config.toml
num_attention_heads = 2
attn_scale = 0.142
optimizer = "soap_variant"
warmup_steps = 81
Each number is 128 + 32 x the weight over its row's rms, rounded and kept within 0 to 255. Layers, rows and columns count from 0. Numbers have three digits each. The size before them is the row's rms in percent of the matrix's.

# layer 3 MLP up, 640x128, rms 0.233, rows 109-217, columns 0-127
095:103132150123142047153128067150151120101104085212115165155147135154105163129159122066099171088125123138123123147117091189124139142107154111131107146085153125185170066109093088131093099188069124140120145120121146104137158089065157125128133158143099137187126127143124111143130067130106081163086171099082114152111063105085143149111097097125066177170128145142134119141199129128075155132063
094:104139125103119109186155166194076169098136075117154093095121148113187209124114118168119159118145129057148091069118082150155103158102116098144133169144145176195085126163137087112185070111067123092099081106113132136112161216147112161110115132192116160131114150119154131147167119130149140115112152127121088115094134099144171083095103153160147159108097158137074151117149146121098115103061
043:068105146154134192105109154141091186097141148089180148141101156189086161119103115153096179163153099120101084150159128121102083118113135169175139186166115103158125076174138071127116096166068141128082121109066079116150134142080112102152145105075144169170174139058132120142174114153174166130139146108134159137115160142118159121137124142144147151172159083204147141154150174084130071138109
131:124076138087131111147109157110099082135157091174092049139114122147146156164173196158151129171132115100162108152109189155074141169116177147169148127105070094106186165176145143115173158136104119125165163150129164112107105188143110132127163120155095090130129134219133137124150045097159096124205151086060111129122110098108113131093134107107123127127126135095091122125122068165127089079134
101:038074122134062057093104160141103125124100125147123081147107095180144083177112085140168141151138082111104063124197125084114162154146125115143161132155202093080078117137124136104151152204120127135156127147145095165112123125145093109128135109175149116175168094133125138141108154125119079143123122150120136158133148172120131121081122156124116067197145124127077176107151105061160123066170
102:119202045171119155106129141163116146108169089096130136099117153117124169098143128073127197151149091152167107119045089122138142157145064085096178091179111162126117112113166142123116123096134150136080121128139131116114151123126145156119191157221154099156139120112153161167151101103171122094182116118093078126186157132095154150170113093156161112068131112104088139144063066134130144119112
093:155181157111115144159112136138143138124107085078126146101157113102103136121132136132134143096156117136082169119098122089111112163119178143139138117116132159139094150135075117130103108145137128088128053131082058112163116115122103151087108114072050227104104186116135123169149151101134130098134145189162101142143074199138191117181099137088107132133148148086138128167171225147089069169099
105:164132081156067144108119080091141130124096078093057160158144156077136101148124062185152067207038110119142104137127110124080120097194159147147120090119131145130146160102146174099139144147146090172117186046127103077144088128162136096142114176110145109160095066164133144111083111113123137114116092086179123133139151120095126129127108158115180127125107154137133084090090093129109157099115
103:164145145078096116177166102124143180137110117104115150123102130096141100130196141097102110161153168157096160082139100076157067092075101137139124142112157158121105198144096115162051066108143123127165053117106121157158146158083085100068142120066129091115133123129117128076095101091150139120096165132126185052061176132139117110117144142131156150144154197116127110109099127145116061148132
115:149186110164164167047141112084130139129113075154126147084152188152099192133201089105079075118159124149182146142147120145147207124120129115115134152159206173118197139170161135105137158082103180137140134140146133173110157169135152139127149106175148147120183140139134086145112151165076183111161117124175145098142125113179124074113112097092165099111111115155070125097124121121170136098152
108:081087115112087083104164071128216121105115146102154130104156149120094137138104131149073127068119119166112181142109163159130092118166096166107126150118142192166145110159110152125129134173112147090158070134168102116167217133121235121044139107133104116113148080152131128162063130099118173137158142073141142135131120146111120153130071123112179149135168104120136118176075127095097097118136
125:142117160076082116101125164112135070087096127120184025158137109186188142100156151176151092085119110091128162075139138109197107091113157157153139130191130127148133092157161134096144142091138076082123098148147140111113145097147116112115131127103167116093145094111063117161152115147117104138110102191149130115125131128099091127128180113136118130141167093168143169249106152109139089093169
091:120172124148159130138119190094157171160125156140117108120067109187158137148145125143091134122110127075146124148174193077085142134071085160093118155106138118144149098098166180145125135134154144093107116155148178078134158129160148110129108122103109142091142122164059119034122125082164148159140091108129109129082118169063167106119082167115172101049196078148099138136067108093112167112119
076:111094127158160125139166156127163101141102148099181114171115135116125145149129109131089147202112109136161172158142179142163090102161177147137156147133139097137111088132117138068118135142075187139154171089147045120117127133095161125152118179148148150156166108189106093147135125137115153231109132083128176096088156118217124149185133122132128138124029146144132156119151135159180121096185
109:129073182137097117081108146091138083080100128110122137177181137095110109169174088156108100144169090187141114105101157114139121112150121115085149146127223180152093109100110089150145120097119119128111094140161127153136187152103119055100153152083106132169113129146172126131152183136182157089175150149160088120121117083089126186117160128152085201079097080077133159123137117173083109131163
080:150123063123138138115148103117170173132125147128143103093092093130158118142090089137210159154182121089073195126147187114146102087142077131130128069177140138094130137160090119135050146134125158142144134075123125101155113116121072150150154161070143069129113078135145119084125079156123163152154136085160153107126245174164123117133150126113114114102153193144153142132150164098126095171094
101:089185177104101132162093053108118167120092115113143153136157129158109152112105094110091094161165134140171081145109163137077113135171106155145124114111123117130092048180131156109187130154124110125151143171120152150092176122095155142132143133177076098132096096161168181167160073092070160088142091096081092108109143124086141147115159127103178167167081093149134139131157120148093103095029
093:117142118145037081160186138124159109170105093165114117124165130093142080187142143138085152109109140165096156083107125110151121144084135136114062207060152150143129121031124082131120110116094154135114083163103097176156139182083115144141170139129144082167103139122153128114053084140127154139112126165119132124135176095110177130104092089198129125115159171127138112119078150167099159099111
097:168138098146145053163114127075152083144090141103111125072119179171164147081123096131104179120120145134147133071120099094100141109075185134114124122183150085069142130093127163132133113159126148185143044169120072204165104102178103130132141169126145093206145128146140124074114123130151109122154111149143155167129060131082130082099099099138156127113129078152141077096161132119132192119139
077:185136054143109115124134123099136130128099090106081106088165096097162099092110178174072118159056101149200095110069093126091143146129094119103138153132090095157152203101183137158158151185170081117151152054117059099144152178092180135135164128118111139149091110145129122136081112142079093154149141090163101157133097116104124135132114167166122117155104134129148136094144102169166176161093
110:099104049123173165153126204138129152128144144145121152076151168149132136107113169125142158123127142116165170118210176125111141136086110069140123051160152108053149156157144141164123091129164190093124111130130122131181135136161176148113141076118111184139146157108118130146158109096145077058106088206111138157054101132086112085160141141126178165167148151149132119178102117102124157113122
078:138106156108101120154145128094139139148182120186141120117132139130097085126095120069109106146101153073194165153136148082185094130121190162133140149155126125155176095092134204157115175130137188101103117104108103099156129160090182067100142143122125174106136140112113144081116118125112075151165061160168099124180128124182168149160129178102092062133141143197147213124129144091088122146113
091:224143170124143074103105115116200147121141084173131169120073135094104109140173141122177078109087090116119161121121087151147187102075078143098128162074051085118145109104146143155116154140100109156154093122056106143117092094142164097133196076125066124126156168133122141157148112168160152176158089136113113147139098161104125151088157078098097127138151091101159112091130153151129136103171
095:127103122184101175156129108096083176116124081145134119135129125096100124181127162091132128083104082130157120120140112208102068122127139143164110100077105128097075148186097154091100071120157116131152159192129143186158134087096113136094101107085085148135130123152133061167115189110097061125117138134158096155152125131146121149155159145067062129113160164132149125071118112041147137155064
103:161157170101094138133139149119134131166141112072140143108147123154161150135092120174136192159163121157076150176087092119102122089112156153112122133140163130150114113132140068119107076114145127076137073109126155151135105153180111159147165131127107228083130158072136129174140143131134142109119148193142132168149123176180129092161158162192173164061086090068148116041149179167155151140121
083:074189150115126157099127042085150129104119126181134200180095128134111159120139106128162104073196081094098079127113120097152160139170125123164156104135130085113132089142070095176135154092078115187132182108119174119098087092148141101088153117154109091123125106147136116164081173097099110061120142095122115134116104148136135176119175165131108113085156130146128154150101152195072156070115
116:129094111093150123140153128082165112210157175197071138082099100125122200131129059141111115078161112122127169169200148128123089153123128171127117064100127147112093131116112116095170116098123090120143115084131059089130133077132089107146100165042070157171116177115161172090135120126166116115178169142142123102125145112137143101150100111095159146120137063108133116135176102119160112096174
093:078086089099082130102154144136142122083088177166105114130054115113142159146116135126188106158068237115165092113113114150079103108219111127107129074138109098111123111178177135124097155125106156086108124132118091107087113130160118107140150102221143102137173152186123184101114110120099134124101153127133074149102108134148102161103159157054111138156116152127161144148114118175077109134130
098:147086098070071103093173106076110061092154087114118156128073121152127058095108107102086112196095114186137150134153107084143162153148111129107107104113093172112153107144141102152140204149144106107160135120166117164168150133087170126116123085080100099188116096204173133107161149188131123153093167030165148131117126104148154091131190130130119126126137110122130129133097097123116161139158
102:105178160075133143159123170097128064145122145148116157077125187151058150101091127151157155101092179125107185121173148101123151139189115141135141110161136125124103153139156143148102148143109186142075118146196118121118100114213191111128061170151153082093105100144092152101106067169110191117128125166117084124134134140093122190082081128112108114126068100144115127138115139152188094085127
085:097111143163058113169142110081107150118127083129121163138072205144129064137136148141133122076120081131150108187119110117107135097132178154204131160109058140090090097114166174170155167143111151178134161139084150111149083151142120128142164165138105128102156133157113083041115163085162136115098154171132142101107195180132180116146176134188133082116133125146117103125136131163122142059117
099:150102121154067085143181106146164199050131179173112161129162090079149090162188138136079132118097112090148121154118095113176150132088152176157109179078105130140161120101164139150125194092142134088114131092135191109150124159094102128135161143079112109142070130140127094086134075110142120101117109127102086170200114087120137148060114111095188153110099129162150095158113159157088110122110
098:103156090092099139090119089142142148067095165183126153147169152096099161082119122135178102178154122154068065125190149120139126116171182196147182097085168127174108108082137107111105186126098095100116137196173146148104118106183051164115112132161136164155135108168165171112139106157135156110146116100178101112091125150095111129135085124115074146138111081139149124082157183122085143114112
126:129169158090101120128087125129123147181102139127148135152095154124120133176152168161177108128150183172132148124048063066143129123105169119138149101108144090126109107041100216118132100075213126151085137117172147117128085137117172124081156109112147152078158092110186126157071136114116126079140174128178123129145140126158204120100123118118162124076124152134094098134122126109141171197131
110:072098074109098114112079140102175120158131149139096179175143065099070113104084165165149163122054118105102094170087171123116143146154099186112160162086160127113144153095129091157142150158090092099147075131099107147110131164116180096139137079090124116104170135136138121108085091100114148118119091102167109150134136126072094138122093106069200109186104123059087169109171109149139145077125
115:170125156134151152125149170111192082070093175113121090155122134150159137133157134097091176201144127172171047095145127118134113161128177107137108151119152124110123134105118098142142121081132105093158045093101145115086141111103162159144104182113086131131172128151120108142141102073123129131081125162110086100164098117124162161201045194136143113065173116069155087146129160106115162160109
117:175133092180099142150110079206110156135049123106111138105081105128194138169109158179103158160095137127163152076123132141119114131075143127080115165197126126143108068110091128158080091062144150146086088151130121117169102188094063117107142145139123155163169110082122162103112104131125128100094148129135098061131138131118097093123145137087176086099119125128088137131100062162130121202114
118:123076135172114168137123116148140127098132108167088165127152108169166109089158129100125152169108151157210154104151165075153120136111125124164148120063120217114149173055174130125121149096186130160184078068124100122125107121084120115135140193069067060189130101156122136104081065113125139124112105097147124087146131056144160139109155138122156154121117097161093123145135135094083133118123
111:133187080139169157126067081153141124088194157158139128146125126149121161078127077133106110135061141094133175104203108160073121159099164139125140157127087107137134081125074112138147214110152192143103124149139142127143088151112138133170134137126160129132107131092187164076077071170106179103125121078118093144087089181141124161107161117141141161076131113110130167068134141100167167165104
095:140130162169115127118076156147127159082126100135125130111145113139125161141115235159127096110161138125131113061080108080132111115088175108103137121112112119188102156089164097133137135210065156094167066111103090120237156105157180066095127121131126136149167185104125126122157135058164137160163163126109168106147128161137108134154115134099108081159153128151104113066144114111115132136075
115:093207131064120161142106102085136168088131177117114158138113065053083105121168118141112155112126126127076064109102153147164108109120129117150160133096135145141125096114159102147147056145082115192066052124221157146093118115177126155182106161114144113124144123105101109059106125146144102152118138169136136167135120061126078126131100114132131129124196133103108117114150151131110152090188
114:107131148134120157197156148177104116127130132127151132109108109140149191091168122107167139138114170163160156138071164049167112185162079162149079090150090137127137176136158079156116125133121129074100122064112131099119137147099151089110154129135132132124177101109146165113121124096130161147131178164087141113096184138094144065116127068148161190132094166068102115183141159126113176128233
099:124113120189160161185136125102183142119126157149101165154060100157150119100073133189105147127086097128136193146127191194106132107090106110200127179148129159115114126087184124162130145100109161161087151125136149106121147126124165103141137147099184088135079092107076099129119090118128167133078167149122096165096115179103181167080178082128159119058140108173110125101154142097131111141076
109:112130078162114042094136077162090121152107104145090113131104159168136060176172088126071129130143144143137107132109110129111087161143071106092116080125104152142133155113106140124141124116130086136080184095151147091144070054118178109072204100132144117190082070114180161135168150089122084128152112076109108106092142098129073140154154108102148134145114138111151107100129067074089135145102
119:093147226079087090144152106161141107209109154132130131160129112108034126206115063117164112113181147104075111170081132118111121135154126127123136176067193126163166097067084131138134133138115154120133102098115176152114135068120117209092101150084157146166146148152143097098120111136120127173138114144093170135145126164115168133095133130111069149152169127082109122098157125143138102135110
081:128111072171106170154088132160056162131144119068171133112169166115094138103183169092126167161079163151156184098111136147112106100093074096144117162210107165143083134182103106143096132117129122158093151122100095119114168202087136085120140138145097100065082147095163141143103130188126136134129167129119173052116186090085132134140138164132124155140122173111143107193122140095164123106132
112:158229164070062147152082168136106158150077153110156141101167168146177131115155198085167126136155171111097106141142148113112151122123156133053152158173128103090116087128153105135104093087124122172081112114142080129156086117175101163151110131093127110147129158091139154128184154113113197068190111186110146126115118153130117087133137137141192130148121119060117083174107127103142104135136
102:125159092137086098163170111148102170084094158104144131123093130156108180125142114139162114151157131078126116135141116076150131093144074132175189119154119107114103133179149158186072148086182091107093175099160105168153105165111063142149130146142170088133133058170154165122139127114160088101113161124178077139136138165143157119151121155130150062138087186199159056112201150132165134134127
102:134131132130201121090117078107075153121157188083127093139157105120091141140059156087140137144162135135141156128122093129129169145200105118158176113151140103097052184143089124149128171083100146171088119150108101126105101082161139131119125107176150182178084112136171160174152061189073123072142144128134083053095148137108150151149114136106063081139115130128169141141118146137160130109078
106:050111090091129150183139098105074114146136101098120172188103154156129118151135174131098162166110133135151096067105113101132099125149115121151152094180157123116076149151174163133136173117124131153106159084140153129098100163139095086112087129146172132121095119127118152118107124161155101087108172151132091098092126080120173116117181156102118106102115197203136166140096090023164153072057
093:132131150153139200166133155132170069130127073091191128108123125144110159144131057064092129073150122129138139115193129159124120098084128140147136082113150153149170124097147126165108142081184156103069111092068077173138104137130096107118171128129180068147119137132091158115107106087127149108172142186126189140131145124096149140138158045110129172106183123094137190142087111129082084149095
095:093131099142062126132126162127157068136147096145039142101108127096108071152117210123142088104110090127085141155143109078120174135138080160143059166105176098153148178168143125136118157125108096145111130081147131114154199157074132106110103125093110122034097162132137126098174162069112162154102145174113080188146092121191144133103133127074164107139162143123129112105103147150140103138137
081:131184145154063118098131091145155152102107160182141126105120139140098163123138121088150177136144184129164096057137140109144111124159126158083146153147078177139132076063129135094108112103131179097104059176150168155086080058145114134085145128141079127146153085156063117104072129075176082054141145076116152124162130135171129105096165139101165101095144099129095098116105132073153130125103
093:110091171123054093162147061059124089144139119154098162155121171120147165137157174127183055084117117156126164139162180172096142129132119122087099183135122090081108152137125112095137137168121163137186199150105164097124121136126114145156130095105146153125106122171134064096090093104122063183132168120120060102127112161139106165153126135143123154192159105091181129144078088137108122139181
120:156137153161131149101107086143190122097100148137165194092115146158107103104107130100133101092140104135054122128137102084133123133121121157162156142110141146141157100129139171153130151155147134117151140133092078092196184075110191100169124187173177106097118160089167159102113102147124092164099166147170193145192130140115189140143139152142142096163144105135180110169063199055115099090100
103:197143137138105123143147156104128097144158106150117113089114144188151137132126124124152149150088167086183162148119111162085137101135154118097191146138123116110087164112127169120063103160127163156075090143171155125153132198150104111125112148190138116066115088189057181096091145160082142149120119166154099119095099134224154129108111128169187107123172144165135182098155145128175062136117
098:106132057167089154089080185108131143127119097121079137112089124132108117085121146158092105116121133067224100111098155085124110116134089068050143190108110165164140102166109186158120119126155118126140103085151126093122131117163109156116165150131180124105150086191141125120078155058126097109120128151166084103173134160164153127114126063100175082091136143105114118152099072174158159114124
140:169129151104153167128110029134099107119098159137134095125139160079185141161215121138164110165134071135133163093147108082127075116145127108173073167148133136128139113124139150046112159127130099132145104185111095126127091126112163132139146161114112092157167142135122181134119171105096149166084121125068151199169122114065141133119143108166145144102094144142127115193089113157169116090035
094:117123139135167185145065138071117157150138137103115100161132107203083153123110098133121135142144114129107156080094155156080137121042120149131099156107120093118063124133053093092114126082126165069177147148150134094144092062158130166100109125134113134157078119150098120114129121132157139172087077147085126099111170195152109147176175104107173152136081107187137129076178162156177156111096
090:108076125115107100151122126137123094138126078113134135133164164121114120185170140071140107125139201119180126094141172156103135155147163101100126080121130198119089114136161109067156149142085106085119123136133105182173099147124117123077128143197132088169136068088148054173099148150091160121092183053118104124153093127125168071130165137139101100135139189178144172188110081119125134154083
109:143114164155144162117081174133108163185088168138112123150127086151092161123114119119135177138116152135125138157090156182155131102085166132184143109119128137177144104125096145175106151134115140143144155150083041123174134113158111100068153104146110080112190165106120090198129066130202130148187074137152162106087094142094143104137128104179091121106160171128106192173192175156100112152118
081:175161113166081133118121080167169127128101141201147126132106146110154131062129118097136149077090117108199157140107147065187130160209185149170110144132129107094112207093073133111138146079114193133161095135110127109109124081131099104101140114105081084173108146122095067109083137080178168129135157115142162061150172131116097159133163095160120143130089141124137117158130130184096137138139
090:118122133118110078135162153098123105188092117083083171140122146149056128104109111110161147173157065088182102145140184092124195144105115150150089100156188139128092167114092166140092114095127184197116144137135120120062114180135116105094168090137163154141144171179123057061112108182140124166107145128100158153121193146098136179133138097125115104149115072106162095162084109135135108119118
096:127137123151124173115079127159118122099115119084168128106128151109172131164151138117060120139059169089235119128089109146155082159122099173132134105174084152115132125141116139101115150151121174090129133098105165100106079207119088104111138141162110126200167132148058092160100152166159093156108140070083144095090148099125078123095164063153133138122060130082114171130139085113091133119150
095:132140170156158134150140055066119182135099149123128112104128138113058138165134132082150100157132133109067115130162195145138085033137174111108087070113092147098081093132102082056142152158142137099125165077085077125154144146133115094122190115082093128135128099149128138123093121144114112097142104086203161134103173100142139102148124133097095159122132133119169095168161140067098123076081
100:117123097143099149097170094135143169083182139166097093156161165114097117137146082133118071107146109114190118097131144099143141168129070087154118123111148146137126122148143130132124143128176145126118146118057124123106178169100162102116219168198122119117107098191175174143082112114086107114106162117117081145151161085110191194085121150176168158151194133096142182107105099113110129147052
084:139098150101146178090076126096166143089103098127129138128133120085119125102099158212113084101129126163086074098110107121091086170069175131165112138112075147125133128107080110110153126125140132112148073121122086058158121188118239086120140164114097155156115092192140131115143142121095146159101135137111129083142168149170127173160163127105131089132152156186074146071098196107107148112143
095:158136180128105100100133133146138112133123162148108153102124097154120100125098087084079066133183176100152099097127155158125121133178102075115122065119092108081130123140198109143092141102144106152105098090140097156113168129141160083128126064089130078087099123184104109118050171121065074096132142109097196128121095090190151133157106167057127149051140101153120105110105088133148140132093
100:153142117119100123175147135145132108154109161062125120140129152124141158048123174100067102108151136189142077148140162107101134164115150118127193075102144170132127154113152088101133185172101068133132146126142121080158118138078128198202158157178104128197100133132133121083148097148110183085087226145154093124114149074130179128093147128156090154094093139117097104156105096139140109106143
111:150143093107089152130101074123138114022120080160140175144125139146101124149140159204098063076180124082117059101094114150073212168086115080132117110127095121111168122148069125140111124129116125140102102162182144111110096122157080130136101134165129109141086111172127124095105163175130070114132079100146126107127090136123183163169102110133147168134135129125171103059158081164137147126109
099:087051085139088120145157148161115120165074151100089124146144078132131097124088134136176072161166087122121066204130141166131097152165106142134120181150115136104080095090125086185077075123142127174111175129111134130146175109152122197167156139075111106135124139207121111128173074172086135176145117088129077155107179123108136137099137158113128177130113060131144148110148137115099152110094
099:145148077136170126129146079179105139173163159147138091115093045098159093102055114123134153174134128108136114087125146102096169087073140156123184085042116134109107141141132139110132144089098133102105170146106135158101091040099109131123121110092134090132179188140159131113151141116150098143120112102134115209160090171129077141096155109057083145076144100131076116134101092095148149157146
097:153093119122085123125119149109159119152167146115128155153099211099145125167123169144114153139152144156208130127164109131138171151172093156146076107173097167058107174126170137135117172135124158071087092147060095164135141168140114099103151094179164159115135161108068099158098152115131119131097066125091146103112077151117136136088126136138128127114059109127132128105202185067140220128127
100:091142197104117100175137083077094124153150092097142106155112175146105123168116120086093137071116121162100104119158115091138107125131128145184118155098132098101148108124183134166096174132150110173134175069113130167138103177120225190102155183146130156136099086163117108114141124109194078135124140130155171105081194084082166131123169167166142172163125174123168103139084120157144160117093
101:131120142110085164142131175150053183141060132146116161094151108152145141097135187078148138121124157109109102152077127164067122128112117103143135144114116072183144184120162145124168110147119068113164086154194148130080157129110117092122136159189076148071064139111128117147143135135117167125142147158134174148083135124132124099126128196188133139118139208072073128039129123158117123149133
081:051099104173141150141133104112083143102100112117101076113091192130087160148122147123136092169148122126126157164116172157104164124125116085126137153088158124075101151179141082107142165170169149130239150145129108146194199119164151085095122162143111139073136122141145143092103165093175159094156118107160121121143103139100104126153109164186126124159145132154159126127095093096079197085058
106:134141060106181159177182100113093137155108173126147123172135104099108156121118073134105141138153141134110096141108124170112105126101136153114144106124123121127140139154156076112147071073102065137115155118115050116106143195092117131188096097132137148169130098126144148131064131114109161072113128155116091120085178116125156154080040106159193156173118138157210181137156138091063119159095
095:163114101139127148127102128081123123131156092133112081116149145082174131140116194122111046086098137116136156068112119149115098066135100163081132123142038113118166131143113059138108112145119157080130119156113056090119161156121164138182159034152074136141076129151077143113073116100065149128175131124113135122129081104131100162132113155156130176154147139129114109159146177153126119162048
097:126156115122098151177172086143146132106130122110128120168157111113126115156197125167123168153145122099104139113135098134159092148145169123159096157157112136119125179199133084122170056075096043157145177142102101077119154123131136089108108142094096094119111104072129136177122137110096169156151127115104162208099150148116102164174125151167177145197072119096099068117113186161109139070079
108:172150121133143053134141184083109156169134147089106108126105131147099039145183111131113142126175124118095069159117145170117138050139103098139106120077089124170149141199164123109139085131113126055136092181106186129130156143119167144112093038106151176161133130076130101143132139156164105153141111136111137166118140133134086160191123165107070087087095140107112173132111186119113139151142
095:097060087158097089140121117172122093145108119102123134169149119081101156131106106140070095137201137156091111086096105150147154129097135119121179111058167139208126104101122118116156084171160116125140133179183116145161151104137135139143147185164075188150150060167145171138133082165160152142143188153165122147117143095127114117113066153076098142176150116155081129082127087149098177179123
090:106116179148066110137145109147103114122090103074131138099157150098165082174131151144166198145114171099124091125136110134108149177200114132078104118158120122152142129152088158185137099099128132107112149184133175113090108155147090102127149060168095138116127084096167085134141150190144149077109106141093149120153117179054085100135121113178173138136118029124192146101074091139132143113153
093:120119143079166149133180088203075156142090117093207109081121128075109146082121146143075147158140088096060102090162136070120153178190151118207143097099141149147063160109141108114155123117105132156124124086131070120157092153136140153131118161118133153204108120139127134181101106209166135137132116128146136107113154144114114114105074176113101125131122202172080128141116154117101116118112
113:161159107200092149067149163159142132093113106117123104118135073147130129088139151186092184117124105081139131144092188190073174115122140103151165133170090139197151132142181073133116130088143154038095149132113164104114173120117043109182115134148163101108129140142146104092139073130128136168116171085061081162155124115131149131080153125156104137112121136148123125090149080086085123133112
084:110119136139112144158110135169141135100092121103162107135151107141135119148198126144084059131121066098154172096111162155165063114145134092123128060127128126123162087087131144125151190183139085185147146137156071107136225128098166079120110122092164133179132065121109188124082128132079132138158099081143181129113125112088076133111093137069135066135149190145117122171138113114106137129079
117:117149135146162141077132041122106144107109100156162125141091143141076123128112128099121128078116154146183148097129127109123170102130136086125122154068139131133119160088164196057098145129116137103126090125083127146116140106158137085109188129220140072064073141208114092069126144124193101108149106147145095094107151139107148133087129073163093067155170120112143099091129113132156165068155
128:139124100146197099141140118146108140184094152123176163113168087127098108096112166209151106160116117100175111110160126195104171156143123196095092085084117085126109132136148160131160117158158122150113130150119147127133135111074177147143173171162075172125124145169113104083102079164030180133179153112160080105159149159097131099115126179152122098144091134111188098108119173111159134111080
086:135140191085178137166131118112172132085096135198137163171132098131177144077155110081067160110101124152152123138090109166100056112140131130170142091129096194120117162128111101133083127138146139117184113102109122148130057141127110130116130164128049126199107092106125068125126092103165115150069153140125115062037157128120122146121116109164087174134101105162149167123163112139084156171116
103:126152142149105109096137139148120122151174167123130098168120064073102134127107107095080137194064206183112080089115147126103110106161070128066090130081138147136165085117154143136179095168114064101103146120141110140117140125125118142156029188138130135172077169101087127136137161124167100081150188100125095125131072119131158144102135179124079114142085096112126112141113124071101172121145
102:096179128115118046138163081114147098093124110098138130103107096126086119168148108163101137154152137169126141087118102172178101125099100125115103075075115148133089137087136139050091126121181163072089127139103116164089177135091112108080147076110135075100096112105155103164164090086126127101090136133171126032156089120160113124093159090121116125150174154088140064080109167125107097076103
110:120144159185101134109170127155157167129164118106145115065135084124124173101141084086183132056134120087138175118108152103108156114111083101092146125093117146105133118127172116123139118140169108142167131146101198131127131177135132134188163091156106033190130141179148131104105110145153144173155196096128085120138128160094108128139129119145128145163125075083107020128109169109105158133209
096:104101166138151137124190106161099143132141155093162135150142119156167156094166099108133143165175127146175219103143086135102124087113153180135094152106152105139169134158139130108077135121104089101093139145083162200093096034104136128139160058100135095149185123093111151130106108092130101136116141076104109212127082161086129127102139043113129146112151097164196102129118140159112092125150
098:074088114137155160131168097097149128148092150175129107108071130113122093145150101101162209146151140145097144135149138103164113092142103125146145134085094144147068103099193103150046124136148148142147126111115074174146109056095097154118100139066102133206146107162176108129134104127178095140083131148161101117154164124187125100144181076147072149183158121169150094148103136085181112114175
088:163198116104115107120106112110186093150113071161156134128105096149186188139127117166187135114085193155153173071085183142154093133131166147070143140171172177168148128133089110073098105121097105162174107175103091120118087129114107144120078172166095096118149107077132151097090093174119113136100111140144141110110096202153086114161109109127097164113124139066168120098094119149076121156139
140:121103080094206083082126068085113134197146097131135127085141091094125130189164128155100118125135117149086113158122104135139163065139137090177131154097193147071161122100110108214137068132100160155155177197122146121099179169118130044147181094109180129147121183113108176133131098134118090122098114096116150120125115148129134127115114136120185084167106093132143107125149148102158138093098
095:113146201106091156149145068139169118115161163109110145154096153101123132150088131169139133104121157176095098095119148119106151126141129095112149132109098197131066125089123115145158150104085179152138146126145149122140066134172144176134126108132128155122200206080134079072067047151110153094124139059076129133152189187110186098125119123182120142145141129150110112128049116119172149137133
095:175113189097083080101146094208131200136083156081145154142113116161144163159143096103194153132090134154149154101080114130139168102138142094136160157145115202102146113100143152039153101162169086121172079095135122130140127088151073112132138127112170103123109144107120122091102092146150138087164152099096092132092099155168068131133120116182109135160075052087130107158104092116163117105122
115:092156079132175137116119103125138184134096151122105132108061124119163179111136187061100142101092136126208101083145182101097125071073086074127125148154140149097140149159169165096089135106161105086109158133158117130138087119070135136142128104149108067133101168165124148099124113142212073126141099112111088077100138090109087136148148109160114146143132121131122130073094071058118169143181
096:124073141126142167136155141121165111182201117136126134121139153111104157199090138076091141138114125142109148083110144104149153188168110113106138153169139095154173157135143130177142108122150121058111117161113113067111103102041129128134118113115138072132114172136128167171144129213155107170111163193135115095145090137134164165163083072084112113128112093068101161088126108106150034150136
088:116150131141124177110077163058124148109150102130087096165136142146117113102108137140152113135121088128078120150172148119158132155060127123127117091209189131096142152188117121144135141125092186153143116139135153151147130111174147145109159073147138199091113097126196157141168111138053097079214127107182152111151094107100141182136153168082076088140140120105140157186148106087104135061128
103:174111052157161172171157060102038109125133064100137125139141145107142100165164159158160134119095095110091125100173177134171135118114120140142091159086192145134082109121129110159152094107133147153144145196119127134127129158120105117133176115106181119127104084094168175129091077149136107151090180112105119114077138117095192192130155113155161121124096101130115072130141178086160067104174
112:123157079096090112110114172158114133141146085090109149199133129108089066152095179127150087188149148150143145135129132093139062106134182115151119104142144160159172185114143075140116099167166071107106140128149152096149138096079219155133087163090153188133121100119144143072086077135105149152120133158109131119137156080153083140124141088107178120075174167142158161060080127099161106124133
099:132159075122116070158143152163154156138090103141121125066106147165170060107140173134146148133192176153123142074117065102059135106136114086055101164134136157177132173096134139104144080108117151115085086185118151162097133169138145101101114127116160117189177143107111119149186169155147154126137115126063141156129080130169138176064100095139145157159128135124100103134080044132135115111131
107:131171099149108101135124166121188111142122148071124124165094155158084046077140099120117138112108128140133188144086155161151095083143125055104148166181149142126100106132123124108179106040131152150081174159129110088155123122133117069155062164199173114100111118090179125087115146104189132185138121093126128151105158071157139082125110104110180139113106112133095092121083081115129150151155
098:148177117185156132134106156134121132162128119162128141127129150124094134133098158154074169010070173116102170060093094151175147103064086129128110155153122143156099126104167106142103145052178148163149107146151091122154142199174117111102074098145150108108102123096129174086121127122187086126107138141184119058131103147166135176103114082140173091116127166123121074122121118174115129148132
093:140160083132125209173158113135094159116147093078119168093111166151175195128162190155156233150069117131135147097119119094119149129128185148166132083174150161122106203187134123165102086094115121172132148096134141092133112145168129073148135112094117100095084151110134154172122180136118179122083096171157102093111163115103077115145113116128141159105097151111125067165114139158150153137124
097:148147133151144137144147173193114081126184133132137122148104114164155119133157105076203093078166095122094137120109124140124126144142137079149086147070108118093198101159146052164134089151113071110153081117146117080095141067097141126192122201065090055112147111165163129107124151124169139149126191137096170164145123140098125143168152136133172142159174121134133092113158155175138148074149
091:109082094112119055164170185133116100125129126086141076119154126143094119186119094134109131162206113117134087155124111148111175136119094173112118110158141155151177124126115116101125107141135128071097108153128135193128121086199091150139129118156113174142130191173157139178162107134136155106142166153122092194203108154118123130144127195100096190157174114107094126060114146050133148101077
097:132128112112111086093156121167089146101066105080180102148137070115216104145162123134081157134163094135114141163111133120063078151101153124146104116136066134124145044095115160116155116146184076133131140135134083170135156121061069126094158115160068159164130056166120142137141155100163113081133139161153103063148125088125170069131144136145094162067149163115131122125106117135084101121152